Part of a small language model's weights.
Architecture: LayerNorm before each block, biases, untied embeddings.
Training: a variant of Muon for these matrices, 211M tokens, 7028 steps.
Each number is 200 + 30 x the weight over its row's rms, rounded and kept within 0 to 999. Layers, rows and columns count from 0. The size before them is the row's rms in percent of the matrix's.

# layer 2 MLP up, 1024x256, rms 0.044, rows 567-594, columns 128-255
095,191,161,172,227,186,203,192,207,223,201,193,184,164,202,258,168,187,174,214,185,186,161,160,159,199,172,232,191,156,223,211,174,233,184,232,257,205,188,214,220,206,197,146,183,252,157,138,222,168,204,158,201,188,209,210,210,214,136,244,233,142,188,180,210,180,166,180,168,181,222,167,197,228,172,222,217,245,165,129,178,211,205,241,192,127,244,215,233,200,191,183,229,124,149,175,193,202,175,205,233,178,205,233,145,213,191,137,192,200,181,179,182,170,184,180,211,182,245,142,254,223,217,202,204,222,228,190,185
116,156,231,191,230,197,192,191,226,203,167,239,209,198,218,204,161,177,171,168,223,227,182,219,207,175,243,246,207,159,241,153,192,231,193,198,207,185,202,201,220,214,227,225,171,223,203,167,216,151,168,166,157,179,168,240,212,177,203,159,227,241,184,191,154,192,178,191,177,174,248,239,212,196,192,188,226,161,198,222,235,235,175,248,234,131,214,201,265,182,199,214,201,169,168,221,180,178,173,146,173,219,209,176,266,191,247,239,160,203,183,228,164,214,216,223,220,266,201,185,214,210,186,210,211,222,221,221,243
094,179,269,192,178,230,202,158,204,197,171,175,274,238,161,252,212,219,224,229,174,201,185,255,209,221,144,200,233,199,180,216,182,233,178,214,226,233,230,231,233,203,179,205,247,191,198,181,209,192,157,193,193,161,211,190,194,230,134,205,160,200,181,186,168,176,153,215,276,169,245,283,231,168,235,203,158,120,222,159,233,186,239,207,146,253,193,225,224,205,211,148,202,154,204,133,160,178,224,167,208,229,203,192,221,187,183,206,205,218,228,186,191,210,204,225,232,234,173,178,211,192,263,224,161,231,153,234,196
106,204,152,203,217,193,205,204,199,169,197,242,205,137,182,230,161,224,194,219,216,223,233,156,174,220,147,237,217,149,216,270,162,231,145,215,228,198,205,175,156,198,239,206,238,152,236,232,181,159,210,170,169,214,198,199,236,213,219,206,146,188,177,253,162,191,225,160,160,155,195,235,223,185,226,181,208,138,227,199,223,208,208,177,174,193,173,198,199,187,216,185,202,214,135,207,272,226,222,182,211,199,226,232,202,248,183,161,215,225,241,202,126,151,243,211,188,212,217,222,184,181,226,184,234,188,213,232,224
092,184,144,221,225,252,217,186,195,200,164,199,191,249,212,191,210,211,228,224,190,148,252,178,203,188,189,187,218,201,195,222,227,181,165,191,209,156,183,181,231,242,189,231,211,181,235,256,227,223,199,207,231,161,167,222,215,123,203,228,225,176,220,169,213,198,224,166,156,214,196,246,238,209,145,170,206,199,196,161,173,216,238,181,155,146,275,163,185,245,216,190,211,181,221,214,216,229,243,178,183,196,215,223,200,235,194,182,200,188,177,178,149,226,198,148,251,215,237,257,218,197,129,225,250,217,234,187,266
087,239,197,201,243,180,215,193,156,167,205,236,245,225,224,177,274,228,188,186,224,205,190,222,158,235,163,232,262,187,183,199,165,179,179,220,208,228,178,185,140,188,197,237,167,212,139,164,166,178,245,194,189,182,225,126,166,227,198,156,127,125,206,197,156,254,180,231,248,192,209,182,287,215,188,259,224,230,204,171,185,205,202,203,200,205,212,213,222,225,200,136,202,187,227,205,230,129,208,162,173,173,180,186,196,230,199,194,210,190,207,187,219,177,190,196,215,252,200,171,201,231,196,202,185,204,210,225,192
110,164,182,197,192,227,223,196,194,181,205,252,235,228,225,194,183,171,224,189,223,159,201,165,192,211,187,195,220,263,194,220,210,197,175,227,138,208,204,203,244,162,239,200,137,169,183,202,239,212,235,174,254,225,223,214,206,186,173,250,201,174,228,164,231,186,215,203,152,190,171,165,255,201,201,207,209,210,196,230,197,219,214,213,227,223,222,240,166,197,229,203,228,226,163,229,222,259,172,165,187,186,210,221,183,193,240,198,216,183,264,169,201,178,199,213,194,160,174,200,237,202,223,235,209,192,172,189,205
116,174,177,206,164,194,230,196,236,195,174,204,189,225,218,187,200,189,211,213,180,200,291,191,196,207,187,200,170,157,226,174,202,163,183,201,189,193,197,189,185,204,178,244,190,224,260,230,157,243,197,278,213,216,205,206,220,225,175,197,167,194,203,169,233,175,244,227,211,255,204,243,278,178,191,186,192,160,191,186,209,256,220,156,209,142,206,174,140,196,182,189,186,193,241,229,218,153,244,161,172,207,182,219,262,208,242,190,183,190,219,212,254,195,172,222,228,219,232,184,256,203,161,178,169,260,192,208,233
093,184,128,163,277,211,207,184,180,244,192,217,250,214,222,187,209,241,206,183,185,193,209,201,178,194,203,201,235,229,207,206,174,224,201,243,182,164,205,220,284,171,206,207,202,208,251,112,220,158,177,254,245,139,256,217,233,240,141,233,233,218,234,206,166,209,193,179,221,181,180,199,204,188,180,179,217,220,183,173,239,184,172,212,222,180,152,176,209,186,198,254,200,155,212,131,246,134,219,214,173,177,166,226,241,236,225,248,175,148,206,189,173,185,221,225,218,147,185,159,201,229,243,210,193,227,240,230,215
101,205,243,194,230,184,254,171,231,225,159,250,192,250,152,85,221,179,208,198,168,192,211,237,257,196,197,236,167,172,167,196,210,167,224,190,231,191,220,194,265,187,179,177,202,205,171,175,223,157,180,177,197,228,213,244,172,199,194,194,157,195,217,222,152,203,249,219,207,191,195,192,176,199,174,250,218,204,230,231,192,187,232,227,188,243,176,207,167,170,222,198,241,203,180,226,200,191,192,206,160,206,198,225,206,213,160,232,199,232,213,193,186,159,143,181,213,233,191,200,171,197,289,219,224,209,168,211,166
091,197,205,193,194,155,219,251,174,154,179,160,172,201,239,207,221,208,206,177,166,165,181,188,213,200,194,202,238,201,152,186,189,237,156,146,166,201,206,228,221,205,253,209,233,218,199,198,155,178,159,207,176,223,237,216,261,171,227,217,232,206,187,154,193,187,186,223,177,197,169,231,209,174,187,182,202,229,256,198,177,207,169,229,211,209,150,184,178,177,176,167,193,212,223,177,221,156,210,219,263,215,221,210,148,199,203,181,169,186,210,223,246,144,307,207,262,215,189,219,201,238,210,206,157,186,241,241,194
101,183,209,208,184,227,211,206,282,204,154,186,199,198,224,140,196,232,168,179,266,171,200,204,216,223,189,226,228,196,231,199,191,189,174,170,231,168,212,190,204,207,237,244,204,186,170,237,200,220,206,159,183,173,256,254,193,177,211,207,184,213,180,162,128,178,176,216,186,197,255,176,180,202,173,165,210,175,197,232,243,232,238,221,215,241,158,190,191,169,244,202,127,196,200,133,153,144,180,168,258,204,172,170,167,222,182,206,171,165,143,212,199,217,210,202,246,192,210,204,266,183,251,168,202,228,261,204,266
099,182,179,195,162,177,245,216,196,195,184,142,216,183,190,219,180,195,243,239,216,220,174,204,212,187,221,204,200,179,226,256,173,186,209,171,177,164,187,201,192,185,207,186,176,251,168,215,180,258,210,139,182,152,162,104,229,218,231,187,229,220,202,247,211,185,205,172,160,173,160,232,151,211,207,189,205,196,240,220,228,185,217,147,215,244,208,222,217,212,197,208,169,196,192,200,151,220,170,159,246,216,216,214,169,191,214,142,163,180,212,194,226,184,249,252,183,187,175,182,211,235,237,223,196,198,198,173,182
099,213,147,212,166,169,153,174,212,152,195,226,203,189,293,193,150,228,184,257,198,183,224,202,209,226,215,164,151,183,161,204,228,216,173,203,217,131,210,206,173,203,244,156,218,212,195,226,177,181,207,249,224,198,200,181,171,171,186,175,191,210,206,174,225,198,240,197,222,268,249,197,231,186,243,163,204,170,216,182,205,198,167,165,169,234,201,198,225,220,248,191,197,199,182,256,241,161,239,196,213,245,165,186,173,139,156,197,159,210,183,179,203,173,215,187,215,221,258,266,177,162,196,229,193,222,199,236,212
079,168,189,168,187,258,229,196,167,210,196,217,201,209,224,227,200,161,221,160,173,226,229,217,218,249,219,232,222,227,226,175,274,183,169,184,204,227,168,187,211,182,256,187,160,188,196,142,178,170,184,209,194,221,202,209,174,197,202,215,238,200,163,222,182,189,184,168,176,220,206,206,205,200,260,159,175,166,265,157,191,201,184,186,201,221,249,224,182,199,190,222,239,237,204,187,230,170,234,194,213,209,193,206,176,241,226,138,184,184,209,213,188,147,192,206,195,176,180,188,190,151,169,204,160,222,145,239,195
112,206,197,248,167,206,207,220,229,202,215,225,171,201,214,189,278,164,128,214,219,187,198,147,207,176,162,209,148,240,216,154,198,167,234,234,173,229,166,202,172,273,252,204,238,153,163,211,176,175,197,240,141,232,216,255,196,175,167,206,178,216,232,228,189,187,224,236,207,221,178,225,149,210,194,232,221,228,230,190,202,193,191,207,158,171,224,177,179,130,213,214,206,129,183,243,205,175,203,216,218,201,205,240,160,253,206,246,210,187,238,195,196,208,174,234,179,213,179,185,207,204,174,205,224,164,232,178,186
098,131,241,261,204,118,245,137,181,209,216,196,191,170,189,156,184,221,141,200,184,200,152,186,188,209,219,206,198,231,160,210,214,154,276,199,211,246,181,230,215,191,188,214,175,205,160,229,148,244,129,199,124,176,235,242,219,205,228,222,156,190,162,192,223,205,164,229,220,210,183,230,216,275,210,208,164,232,227,157,273,223,257,207,176,217,180,152,190,188,222,211,235,208,208,184,213,159,216,194,205,181,165,200,203,170,228,260,187,185,211,237,181,156,226,182,238,186,226,245,223,242,199,125,197,190,223,169,225
095,183,214,165,244,178,203,197,188,171,241,169,202,205,183,185,223,170,142,158,218,163,225,245,191,233,261,232,216,143,189,208,208,210,232,221,239,168,203,156,225,165,191,199,147,168,216,202,138,165,206,208,197,208,184,260,195,179,165,211,180,167,176,187,217,200,204,197,219,235,197,236,242,235,204,184,143,234,189,213,140,219,277,227,205,221,211,181,181,249,202,217,190,143,216,186,185,189,224,222,169,234,156,223,206,221,201,185,207,192,200,210,177,268,193,215,174,212,162,204,144,142,196,206,170,222,200,190,185
104,134,202,191,209,169,220,168,238,176,201,261,228,244,257,212,173,194,151,180,224,209,170,207,178,223,213,221,182,205,197,197,219,192,159,166,211,148,233,165,224,171,171,198,218,205,176,195,216,173,156,187,222,180,232,185,252,168,242,237,133,183,235,207,236,181,188,182,205,206,224,200,190,201,172,209,199,231,200,184,102,198,213,246,162,204,186,228,240,199,165,203,157,173,201,191,206,207,191,161,122,123,182,234,163,187,171,186,224,185,191,177,226,144,176,215,221,237,191,220,178,231,243,265,232,138,167,164,202
082,267,226,180,219,205,205,222,206,213,192,182,184,192,188,152,202,204,225,229,136,216,232,246,239,161,168,206,166,156,203,162,209,200,226,184,229,239,214,178,207,223,166,184,153,204,176,217,188,215,216,178,211,197,211,239,233,185,266,213,219,206,221,217,170,197,160,162,218,181,181,192,200,198,256,177,220,253,220,144,212,194,222,201,143,202,175,142,174,199,221,180,150,208,211,197,135,163,195,185,236,167,160,188,206,190,227,204,201,228,174,226,165,133,180,198,200,193,267,230,275,137,194,202,163,238,224,226,119
088,218,206,232,216,210,239,175,227,214,200,236,241,229,134,158,209,204,199,155,234,230,162,186,164,191,186,230,183,177,208,175,188,189,217,168,223,257,230,159,183,168,171,146,222,236,183,225,183,192,193,148,195,218,231,164,154,226,135,188,183,141,209,193,174,233,225,236,204,165,209,189,219,234,211,201,211,201,255,250,202,196,237,197,148,208,253,171,212,269,152,208,191,244,210,173,204,185,191,214,187,195,259,202,197,251,211,186,173,225,225,177,196,217,253,215,216,195,228,268,168,236,189,193,216,210,187,217,185
103,213,238,226,201,194,205,205,156,196,245,252,196,191,154,191,165,233,180,199,211,198,190,190,187,243,225,161,209,150,207,254,228,252,211,231,218,174,198,181,206,190,192,226,166,176,187,177,216,187,222,192,246,161,196,155,217,208,197,230,205,223,263,213,196,285,143,165,177,192,219,161,191,229,157,173,145,165,165,148,195,229,218,195,205,209,217,191,176,237,262,209,206,213,103,207,208,164,201,182,198,224,226,204,203,173,192,190,199,209,227,166,177,173,170,210,183,197,201,172,225,195,220,152,154,203,206,156,147
099,146,170,200,169,221,214,243,196,261,204,205,175,185,179,225,216,179,187,239,174,209,217,238,261,164,132,171,217,186,198,204,207,187,155,181,159,123,214,245,273,204,182,133,279,224,195,213,208,214,154,207,170,209,200,235,222,150,191,186,206,162,219,187,266,233,196,172,222,155,166,183,221,232,241,201,183,174,201,211,208,216,200,220,160,211,199,245,213,212,211,243,206,200,178,181,218,225,279,212,172,162,220,223,206,197,190,161,167,184,169,207,171,163,240,188,207,236,215,248,102,185,253,230,237,205,164,246,156
094,198,181,228,233,171,186,179,218,151,200,170,213,163,179,217,167,252,162,207,249,220,208,190,201,217,143,203,177,208,158,222,165,196,185,198,237,195,188,188,203,182,226,156,236,142,196,218,220,202,220,183,197,214,222,168,135,205,181,158,272,237,173,203,191,217,247,162,197,202,229,193,264,217,201,134,213,183,241,199,177,192,212,183,162,209,174,204,216,181,208,228,209,224,215,219,237,234,274,185,204,191,168,178,192,187,209,170,189,200,205,231,208,202,174,185,227,199,245,236,169,197,244,258,141,182,217,219,245
094,164,186,160,207,220,194,158,210,187,196,207,192,206,245,229,195,161,186,239,141,253,185,201,189,198,225,181,216,153,251,273,156,163,193,179,166,133,170,231,200,183,246,237,170,203,198,159,163,200,174,242,187,276,236,155,211,251,191,151,178,181,219,227,163,208,239,169,191,198,148,195,231,249,252,230,216,277,244,156,150,200,199,171,217,193,198,205,224,225,187,209,196,181,176,197,211,204,277,188,195,223,199,210,186,240,230,195,224,205,194,227,237,127,225,279,264,195,260,202,179,179,228,185,165,192,193,142,195
092,172,222,182,168,208,195,215,134,153,217,163,171,158,203,225,221,197,207,211,160,213,218,247,171,188,206,179,194,191,225,178,212,231,178,204,189,153,182,186,209,156,235,202,197,149,131,171,204,203,263,197,142,206,200,233,185,175,254,148,133,229,191,203,213,220,160,236,239,215,192,129,221,240,239,207,228,196,181,187,275,216,227,191,178,184,246,239,187,196,205,203,197,185,201,153,186,191,210,143,174,197,207,164,178,192,151,156,234,180,239,166,185,187,200,237,190,167,161,232,271,187,198,208,173,239,192,190,186
080,130,244,175,189,183,210,202,175,187,169,258,190,225,184,166,221,241,242,179,162,166,155,192,165,176,179,231,225,187,189,229,267,263,241,160,187,169,198,146,251,181,233,197,214,180,191,247,222,201,199,198,196,238,151,212,235,164,216,188,217,190,231,170,200,145,215,200,202,214,203,233,205,189,272,203,187,153,186,216,268,217,220,218,176,201,257,200,170,204,169,189,187,235,184,204,219,244,213,225,218,223,200,170,191,249,183,186,181,185,166,208,187,193,214,226,257,203,193,197,186,151,227,147,193,256,157,205,204
080,249,213,218,184,175,225,178,180,195,211,226,260,230,205,202,218,197,188,181,194,152,219,233,197,240,196,182,197,155,239,152,247,234,208,212,233,200,193,153,214,220,259,172,211,253,177,240,147,190,217,168,186,160,211,177,205,207,208,221,254,165,185,192,190,209,201,189,179,235,205,207,174,237,148,194,205,176,238,233,206,195,209,222,209,158,166,136,235,239,179,216,220,183,189,164,199,202,139,198,198,188,243,196,206,279,259,194,242,195,226,211,176,224,164,209,251,218,199,217,201,252,162,263,211,195,248,191,187
# layer 2 MLP down (transposed), 1024x256, rms 0.044, rows 567-593, columns 128-255
086,212,261,188,177,225,230,190,217,188,167,240,236,218,203,176,186,242,227,217,169,229,199,171,243,153,214,173,246,190,208,206,255,203,167,184,172,177,263,188,213,272,193,206,166,168,254,242,157,236,177,200,279,179,222,194,159,228,171,246,189,239,226,222,211,208,212,230,182,166,193,240,158,211,215,138,211,158,184,225,167,161,177,170,155,251,221,185,102,193,219,204,183,195,175,223,234,191,183,184,169,254,272,156,177,209,192,271,132,192,237,224,204,201,180,159,184,207,206,218,220,196,206,236,254,188,199,203,257
112,230,228,164,179,254,156,183,237,177,201,215,220,204,174,232,201,217,135,172,175,231,236,237,154,161,203,148,196,158,217,235,182,209,217,218,216,216,172,217,172,192,138,213,221,142,239,283,227,205,229,213,216,281,194,173,160,192,158,170,203,204,142,202,206,192,203,191,201,230,195,204,230,163,148,196,180,153,189,190,245,223,195,228,174,223,241,220,215,186,222,213,89,176,184,172,261,149,218,182,182,200,139,176,192,197,186,220,205,198,206,163,165,164,243,205,218,226,237,230,221,270,231,137,196,242,254,215,233
103,228,192,135,195,174,210,220,177,237,264,171,214,152,204,180,152,184,170,237,214,191,220,197,172,211,194,197,195,212,177,194,207,208,182,176,159,180,185,217,198,173,174,224,285,204,212,211,166,234,160,174,224,193,134,231,202,220,152,152,222,206,182,204,239,171,167,198,229,137,235,212,225,213,178,216,189,206,141,188,159,178,212,207,253,195,234,185,228,174,200,201,160,170,197,211,158,185,193,179,178,227,197,243,175,151,155,255,186,218,220,197,215,241,186,258,188,235,280,226,209,179,161,189,218,236,176,255,223
110,190,253,242,273,158,122,166,200,241,230,228,142,186,186,222,204,231,220,149,233,200,231,139,189,236,193,198,189,175,179,208,144,147,194,202,235,221,224,182,234,191,181,199,236,118,204,236,155,218,199,229,191,220,132,198,236,236,266,260,194,177,180,150,128,219,202,158,178,225,205,185,175,152,231,185,153,204,188,166,159,224,203,257,232,214,227,181,235,207,199,209,191,252,237,256,195,198,201,233,175,203,211,207,250,212,217,163,202,171,202,192,182,187,155,175,201,246,204,150,145,204,208,185,143,210,201,208,218
099,237,256,206,220,236,192,207,167,205,213,223,158,124,159,254,212,181,229,197,208,181,226,236,241,228,275,187,196,168,247,156,158,172,196,187,235,193,274,186,152,194,200,214,192,240,224,193,177,181,238,158,179,209,233,217,225,274,196,182,184,229,158,196,210,179,218,227,187,267,203,170,148,144,207,197,215,169,224,185,186,200,176,235,203,217,161,229,228,196,234,170,194,203,195,200,182,126,198,198,184,196,213,145,127,159,206,202,208,207,212,217,240,176,181,196,166,202,154,203,187,207,225,228,185,201,180,195,196
102,206,211,209,207,187,239,162,215,258,186,272,213,251,199,236,201,182,214,243,246,175,212,285,173,187,172,232,240,202,196,231,198,183,219,220,220,200,174,209,185,141,183,162,215,190,241,203,141,200,279,232,224,262,176,152,168,187,240,146,146,179,213,164,115,143,167,158,185,166,193,147,225,235,158,185,199,267,258,204,216,168,169,209,206,210,189,213,198,188,244,167,205,236,248,160,252,147,184,173,206,173,178,164,181,230,159,181,183,222,237,207,201,180,172,217,204,210,175,198,161,267,184,193,232,265,202,228,227
118,221,211,197,159,205,217,152,156,196,182,181,233,197,195,196,158,217,248,183,166,156,223,160,234,234,167,170,211,206,219,161,198,170,224,203,212,180,240,214,212,219,174,178,172,258,188,204,200,246,196,251,194,187,204,199,255,148,218,164,199,270,167,198,214,206,174,177,211,252,172,281,168,197,182,197,208,188,211,214,227,165,163,221,216,182,216,159,169,205,180,216,188,185,161,183,231,158,165,218,261,229,196,183,184,225,186,207,174,207,219,200,245,216,211,161,256,225,249,230,208,188,219,182,153,219,210,214,216
114,247,242,205,213,227,221,185,202,186,180,253,208,179,188,206,141,209,207,252,170,153,164,190,205,205,232,219,233,228,188,139,179,173,160,232,226,182,207,229,230,186,224,204,226,162,184,213,229,177,161,215,212,230,206,255,169,194,203,217,218,223,177,254,152,223,205,186,226,176,215,191,221,180,174,177,190,200,183,235,165,190,188,239,193,264,229,171,227,195,164,198,171,157,132,169,250,211,195,237,207,178,218,169,192,165,193,219,233,224,272,150,200,224,205,191,200,172,178,198,206,144,227,165,212,156,144,140,201
085,170,265,208,119,185,171,199,207,179,221,216,159,188,173,201,173,185,216,196,175,162,214,186,156,229,195,153,173,258,150,201,190,156,168,183,169,222,201,190,194,207,202,212,204,170,163,237,175,190,262,166,187,206,187,187,204,220,244,149,184,195,193,176,193,181,163,217,208,205,223,202,216,212,199,228,212,247,184,233,151,186,207,203,172,251,208,203,224,205,174,180,181,157,193,241,217,199,193,183,187,218,222,250,195,175,170,191,190,220,200,187,209,200,153,200,150,236,205,287,199,167,183,186,201,192,213,239,190
097,235,204,228,148,202,243,233,205,149,218,170,254,235,230,215,208,248,191,200,204,218,211,169,166,225,198,223,172,195,211,206,191,211,163,263,177,129,180,282,137,175,170,196,210,172,224,162,230,220,208,216,206,162,200,190,225,170,252,140,209,185,165,177,204,233,166,162,209,225,216,217,165,189,216,204,179,172,164,208,192,184,198,169,226,128,150,263,186,237,173,205,224,214,170,238,246,236,197,182,251,229,160,203,173,198,201,203,254,212,181,195,212,207,223,179,151,208,164,199,219,198,194,226,160,103,175,198,222
084,183,200,213,191,241,166,217,208,226,198,201,173,172,171,202,232,182,231,206,240,158,233,127,176,210,227,259,179,196,231,167,227,183,226,246,230,196,259,178,239,211,222,162,160,157,256,194,237,243,193,233,207,194,231,206,184,188,151,210,171,247,229,223,151,138,187,205,167,215,211,152,159,225,183,228,232,142,189,224,200,220,181,170,248,217,231,256,233,244,195,243,219,225,189,205,181,219,154,157,135,172,148,200,206,208,191,206,238,226,181,171,161,231,208,152,193,223,216,193,212,192,244,219,206,251,144,155,202
102,223,190,196,272,156,201,190,183,218,219,203,208,167,136,228,168,244,172,165,150,194,209,179,214,177,197,236,163,215,173,232,198,167,191,253,187,206,187,213,166,212,240,185,193,166,191,190,196,171,243,248,191,222,157,155,170,254,122,186,184,191,216,251,240,187,193,258,230,211,160,166,179,263,220,155,233,211,161,155,189,185,193,182,188,183,181,198,235,167,185,192,236,196,209,207,212,237,239,209,174,204,179,205,210,221,224,208,194,197,182,177,171,204,219,231,177,275,257,190,164,149,197,222,214,238,179,199,90
097,249,245,215,220,174,208,137,184,178,206,238,173,133,232,197,239,180,173,208,202,146,215,196,192,175,193,218,147,181,153,161,223,181,153,232,193,191,241,165,180,222,258,183,188,212,246,232,196,209,201,220,163,224,254,262,194,152,193,199,201,185,214,178,217,208,215,226,171,208,199,180,241,172,155,195,196,200,128,171,207,192,217,234,201,173,183,239,184,206,210,159,225,204,216,184,262,128,213,216,227,182,198,160,165,246,214,206,208,195,216,172,191,227,135,214,218,235,198,259,200,230,193,181,191,228,236,201,239
096,233,172,220,270,193,226,199,213,216,169,182,209,231,124,164,242,172,219,174,177,170,155,180,197,115,176,171,191,177,194,232,176,244,219,197,198,197,202,227,197,169,245,218,189,217,249,219,264,166,208,173,189,177,245,164,257,152,245,243,218,192,231,222,191,150,198,142,177,183,190,199,230,153,160,247,267,259,210,244,182,225,227,199,226,185,162,248,179,221,208,222,236,233,238,193,191,225,195,258,133,181,240,212,211,246,169,207,256,173,204,224,180,177,200,142,201,217,197,203,227,236,187,205,170,180,212,192,235
085,170,207,184,225,235,225,267,162,187,217,198,197,148,245,223,199,165,206,213,203,247,134,207,204,241,210,191,196,199,185,215,212,155,158,154,155,220,206,135,183,216,181,184,198,251,201,226,215,174,254,151,189,190,224,204,178,178,243,217,209,213,195,229,196,236,148,210,125,219,179,245,154,211,238,161,158,170,193,212,223,148,167,199,188,229,210,247,227,188,223,217,185,225,207,195,240,162,252,184,222,227,215,171,167,179,224,156,206,225,249,235,174,225,154,168,147,174,169,217,214,167,212,221,166,225,187,208,163
108,155,172,174,216,182,261,221,185,194,234,224,195,198,165,190,263,188,194,238,208,235,181,175,216,220,168,226,159,184,177,204,158,214,244,172,221,173,195,198,272,196,177,193,197,214,107,217,203,225,189,209,192,183,180,176,202,108,187,167,212,243,176,241,244,192,198,168,170,146,176,168,257,205,192,234,204,200,242,195,231,221,167,214,179,189,200,183,233,192,216,208,221,187,202,199,211,151,222,173,170,196,203,173,202,192,179,191,247,235,204,183,216,235,151,203,251,167,170,219,193,180,203,187,243,251,201,187,187
100,170,256,237,143,191,188,186,169,234,249,230,264,180,196,199,196,171,194,258,211,175,198,190,184,178,198,269,218,192,193,245,182,172,198,188,162,226,131,221,214,201,161,219,234,204,184,293,218,165,212,179,218,181,209,230,192,172,169,143,226,191,172,193,179,235,233,239,188,216,199,216,219,207,204,177,163,223,226,221,209,200,223,157,210,182,227,240,264,157,251,242,150,193,190,177,206,207,258,144,196,219,225,194,177,183,225,196,116,191,198,226,240,188,201,222,242,205,241,215,209,234,215,204,185,146,181,155,207
096,214,178,248,229,207,239,215,166,201,208,206,206,180,167,175,183,182,187,128,186,184,185,187,173,191,177,193,182,184,220,191,221,214,235,185,215,196,188,235,156,198,163,197,228,179,141,205,185,181,164,226,196,260,210,202,147,183,250,161,177,162,180,187,214,205,178,212,249,197,207,179,265,180,139,211,160,206,180,168,211,260,222,180,236,206,267,186,182,201,197,151,177,199,213,186,188,154,132,243,189,226,228,213,217,169,239,173,203,153,219,193,247,186,121,217,243,260,200,204,160,149,143,138,198,219,180,216,200
108,203,243,189,185,223,195,182,251,196,155,179,226,204,193,201,215,192,219,260,181,219,178,204,177,181,208,213,202,236,266,151,180,212,187,208,215,230,191,191,233,217,207,159,232,186,238,218,231,230,185,165,208,210,182,195,215,186,199,181,247,218,162,168,245,207,184,248,208,233,162,177,228,143,252,191,236,220,198,214,246,173,147,195,198,235,183,155,181,191,196,215,229,253,179,171,212,157,166,207,227,228,191,180,177,247,193,202,227,186,203,243,206,244,194,194,230,141,208,231,227,176,201,227,199,244,176,220,249
080,150,178,211,188,199,211,227,186,226,209,199,214,208,227,257,194,220,203,176,209,205,146,128,141,201,207,139,192,254,212,237,150,167,173,201,193,184,103,182,177,166,207,222,260,221,225,160,208,169,206,236,160,208,215,201,152,219,173,199,232,214,215,146,218,212,158,219,129,204,256,184,186,173,157,232,257,129,151,245,212,212,187,191,240,204,211,224,228,148,168,223,245,218,230,199,208,226,222,194,204,199,197,169,173,234,189,193,228,218,193,238,221,229,226,237,199,174,195,182,204,245,226,241,212,179,195,202,188
099,197,184,201,209,171,224,157,195,161,189,269,183,184,152,208,117,192,193,192,172,230,248,192,224,217,168,194,182,195,180,262,249,222,258,196,194,196,175,195,189,187,209,227,219,214,205,191,138,163,221,192,243,151,200,169,206,241,189,169,189,137,204,133,179,215,182,205,204,231,185,163,155,149,182,181,238,188,210,230,172,219,180,171,206,211,227,188,211,186,256,242,219,216,205,173,241,207,214,157,160,240,210,182,206,190,254,197,238,188,234,225,247,177,198,248,199,224,160,187,176,174,190,208,202,248,228,198,188
100,232,237,181,185,243,174,207,316,196,179,170,218,209,241,149,215,237,193,200,194,154,225,200,215,204,187,246,169,179,181,183,227,187,182,155,250,184,167,243,236,193,282,177,214,180,251,206,214,210,214,190,194,196,190,248,166,189,204,213,179,239,165,205,210,202,192,213,248,194,170,219,193,173,210,198,250,215,191,236,178,216,262,154,232,157,190,201,157,193,150,257,221,166,227,154,165,190,172,158,194,172,163,237,196,211,208,184,195,229,223,216,267,230,250,149,208,214,163,195,204,189,185,196,214,169,166,183,266
093,252,226,198,179,187,168,215,208,166,218,230,194,242,212,197,185,179,257,186,162,188,199,171,189,222,186,218,201,196,194,129,207,203,221,168,215,224,203,226,105,221,254,253,164,207,199,168,209,177,237,191,214,222,228,173,189,232,188,151,193,224,201,168,176,178,226,208,222,186,247,170,168,171,214,180,208,203,199,235,207,202,190,180,181,136,195,184,208,195,188,197,226,173,212,205,177,217,165,208,198,249,200,161,192,183,270,242,213,201,207,179,223,190,209,225,169,172,232,118,247,210,145,183,177,133,194,226,200
092,171,190,227,256,181,215,222,157,163,177,268,209,254,146,183,228,166,179,183,170,201,186,206,163,215,192,167,201,182,190,183,189,221,232,197,196,172,181,247,244,237,154,231,150,233,183,156,114,180,227,237,156,216,158,188,176,200,170,218,158,138,192,186,199,203,215,211,200,232,199,191,211,185,246,236,186,208,196,207,196,261,145,222,178,226,226,202,175,195,193,193,202,218,161,177,189,196,210,223,183,200,245,193,185,248,173,156,172,209,243,223,213,206,205,135,125,239,189,168,205,179,218,184,171,240,259,184,166
094,201,178,237,200,220,184,169,188,185,157,216,240,228,241,245,145,226,229,154,211,241,174,234,224,199,172,219,231,217,240,187,188,239,219,227,187,163,132,203,171,226,212,160,159,170,232,196,194,149,248,187,210,175,179,233,174,174,275,160,188,189,222,185,242,243,200,228,245,202,223,210,194,164,272,219,184,193,184,228,251,236,215,135,196,202,168,190,223,183,194,247,192,199,159,226,177,175,194,168,221,208,239,178,164,202,182,176,181,194,203,194,189,132,171,169,123,237,147,175,167,155,211,178,157,243,211,190,204
091,171,205,184,176,249,277,214,169,197,236,168,208,199,229,200,218,248,213,198,187,177,200,225,153,189,231,184,201,156,250,199,228,228,174,211,193,166,173,189,217,181,177,244,153,208,203,176,223,196,267,142,192,204,186,210,237,206,241,105,165,217,179,216,180,199,179,178,206,190,203,179,183,220,215,191,191,174,136,190,261,179,224,184,182,184,215,208,173,207,236,197,213,173,204,180,161,187,228,171,187,203,178,208,238,206,165,145,265,190,193,175,173,217,219,218,171,158,229,289,252,208,222,227,164,232,230,152,212
090,151,215,194,221,200,184,208,144,164,177,242,211,219,208,201,181,234,245,197,210,171,208,199,219,201,210,204,175,173,200,187,242,238,137,173,164,201,225,166,226,201,217,217,217,204,200,226,220,214,203,193,184,254,190,188,210,204,242,150,199,145,262,203,186,216,211,224,175,180,241,165,228,201,235,187,155,164,131,159,190,243,192,253,187,181,154,219,212,219,195,186,226,278,181,222,184,174,186,213,204,195,204,150,255,187,229,175,212,205,201,202,216,150,215,222,256,178,228,196,171,193,215,196,213,298,171,209,213